Part of a small language model's weights.
Size: 2 heads of 64 (1 for keys and values), MLP 320 SwiGLU.
Architecture: rotary positions, untied embeddings, normalized queries and keys.
Training: a variant of Adam for these matrices, 90M tokens, 5504 steps.
Each number is 500 + 40 x the weight over its row's rms, rounded and kept within 0 to 999. Layers, rows and columns count from 0. Numbers have three digits each. The size before them is the row's rms in percent of the matrix's.

# layer 4 MLP up, 320x128, rms 0.143, rows 99-106, columns 0-127
110:537471476483499487449440510573509546494533531564506511450553496563530421416458427462525468492496507555501501500545547553540560513483550490474472513478553488474480508528449487461632520475505577424530526474471403574532476504483505389526485448560537514526439468459463527511502438484502448547523497538480492472511554495485513516515472537525438464523517519530506479471488524502544459471431
092:473492534573409564438612481577447464473542494503536459538457486556521496470514531449470477459463498491505492502474431562504495445495532565515517527492458588457448529411451513492496504441561472511483520539595537519486508589517525475499469446546493527502479501484468567578490490518609513459485483451498466457488542471430519492508489517537503465496517520465499537468551495492533458480470
096:554480461474537536541512474505530470513529510512452427607490490469534480476545499435494535498554495495506399500508573523512491433546489439503537520496510528547561523437468570422566550495497483497532544451472456486517559490501477450531522502440533451531527489444514499468474416454483488467458479524525514438498505501579508422535542546538447563491564487508426531455566468518521462553536
103:545507545494478445477489461511554549616452542494503484524610493464557503544506470517520521438524487555479559539496481470509519506465429431493464539543465444516511472461572543481500520527570552456497509478412465493571528471456470532449522517461521491545496465475472443458560463528449569506502506481544471547478464510470505490529498490408575498521531498424447460566487444508475459464521
098:446564520514479544542536484485433537521500550423498420504480504503557451517427481522421481446492493522478509499467569467497488600437565568481546490463457492495422516461528525525493507471430444474453539470483440428535466511467530527549541504564476527477473495535539525532486430479519467497517453527486455565497541435499495492549523474542522550455483564558531584479508555524536465470467
092:501475545511511473545539552508501486517477451486499497459460528477574582515436438513518454520497591515535522422474470457443525497448432501497544426519487488452501566497521485616524473519521525513451510483487485543548445572483475601485439456494505504441514456489460535570526547474477558508489500541530514575487427427450493490470441532490485448520527552488510521564519468520481465541449
108:473499520595494501543513531519457487483465548457512458529518511490572502499474503542577484489549528536424476466495495477475461512546507492431463482505438515518430486506490486518529533506505464471496506487578476452541499507548547509592457530467530451465510495506494558498551451417499481426394432473503455582491483555465540493463417510481554462485523562497504634471478536471512513487439
102:491489535487503414432515460532417488515544467512473485501518511456503457523486500431523450535503555553536474508511459571483480455523467487508509544562498543523428480448401564453505496517419573503453557473485499383519484558495589464465496528505508498528557515438482504566484502431565509488534504557486500513503555458455575502488439482527478490491534540470526518522576525438548504523480
# layer 4 MLP down (transposed), 320x128, rms 0.14, rows 99-105, columns 0-127
108:585533487422508509517445492490471477485526467506477464492560486502505425412500493534483486518598550521506494476454558473490471535481431490510442512492413530471513539589508496524577520495529522539497499479444494540498462552465494477527543565498547426469535496455486495472524574590506494538516432565478534452492539521535513507547478506445556498499508415528438471494501513418517420527438
089:452551436495627475513542487496583539512403469450493517475544475501540524511499497471520408526554436548517533497473482507515526433433527456484541502509548517460514461545517517569481537459530504476536547512511512521478598460502531474467501457461534493525492514527391513496519577455490463473454512546521468463464494473517447527501500458491418511441511431480472532530572526510487523513584
099:482519530453457481507523467514504465480478598520508496531468491537507402558523438461496536550445498580397496509501447539517545507448482496523469468540507395511566470477510540570537478453517524537473509534536495458493470457502489563486452536565599491562512529499490524469465513462602484522552505474534528442508476411453543430476496477517510491553527450455509488536438524497484504521465
101:506558565512467518489492533481433492545544546439527506517499500489510590560519418480473489509611478536515481479479519517534455516530509506430500495510495498488532413554530493494509468481512522591453545514560453537530421461479509447455527585498492461495522477477476428511394544498487507525436404525477528570526449498501545527487465507521444475460572514471476512478476502564540445528458
101:518480512445557503437493491541497498533584492539449434475425472554537511443488570468504439481477579541557472540426523524473568545517492492479615456429537533492540470495495557485500477495505523475502463535462495464519494481598489553569516515477530573521470456562456490534490459474489470472496498432516493483473582473472447535494488468434465500543446424420518534517523491527491499505521
090:485502543517488478474424573506481537486515539526513513536467468533460479510510511519596540544421585495502494499534507439461468564538494542564429523511463567501505486413495387485512511436524536439522445529479567515499522510493490484491504433485501534520533511409463474505570515513513521520544535444493498546492495433404495466459508544551480499453461585547538464527490526433491490486444
106:498570548515546485435548548553530489481522484427460511520430425550510465500542454527561485473495537489537545547498522528473400522536547542497542542488407528527500475503419581419532496449468494494496557516536514450488480495576475472508526558476492460489477426490505586479561484450501442489507496537503417546505492495452515473459492480518531478548547572494475528499459460453523511425514
# layer 4 MLP gate, 320x128, rms 0.159, rows 100-106, columns 0-127
086:499478539528452525544499444521434449466640530541577457593506519469509491560572498487535532439535518537501501495520430509467443511534542504570484470443490512426486510467501522490541527466558445521451465477530498486491522504534480541556508537552427488481476524440476503530447520522523524474494491541509488507535462522483461530499497419534471504462504553500514497435502517559500457529353
100:463401524559485515482479481432495420534493422483470471498435513480488469481418529535481527496539550463612621456485451454518567534471465478497545460499503549491495522552507465529505528517522515528444435543599466521538531503465540532502535540513482523531483479458462506466523532493478517492494574424531435507544459534481551488458432463510551484483492488442548509544502511497442476451469
101:520554543503541496562495491479485443511551489523504522453522470502529467505463510515538482500483498531521427419471501493446472453457564549517520522465495566531554538513461511466518436598504451477505523461535508507576589423431489489473427543542421530530515476521455510502509443478483523530544550523521458504465521530487498533466417561516491506469521538431439554517488488379463527484417
097:523530475534546506493482508506502431451498555593492489528473503528452468472493540492459531521547518466516397403433500555501490436537452483523443500503461505544486529431451467496529512527572515503474536521550552575481483524480498489521522502428429493415446522509524528496472512553515491539510486486489526474523486455562514539441504560475559557557423469461534571420453486505509540540416
102:512583500577470540518529466554561485477468496474438487453557462500467448530498536504523468551513514571556487434527485422464512529487463524516537420493571494488415583490503516506444526507441568488484552496520446523580487475440476499497534462440515519509428566453461487509466572449472431505535409530535468560504491492476539508535515460498468529494434538515553516499531489488472558495458
112:492540483527485531541514395528524461494435443553461455507567487471491481498455507499491477487559543477470477415434521521551535519528562527456548486455462463554437491539507476411544482541505530539564359515499511471542486447507584520491571535516484437495472535583452500509457504485491454447504484477544571518482503541541500513534456462552521516504482498543469520517406504512503510527482
097:491455406492527588462481484472488427441472417488565433537439525492549507507571501547496431474537519509526484478515465480448498534558418511468539537506503491522452495494453503515486479561462504521569532533523402526517528416541527527476546466565503503504433486457507527491525375511535490454506517494563548561504523484511481469537483483469486490518421527519495510438507570476500450467500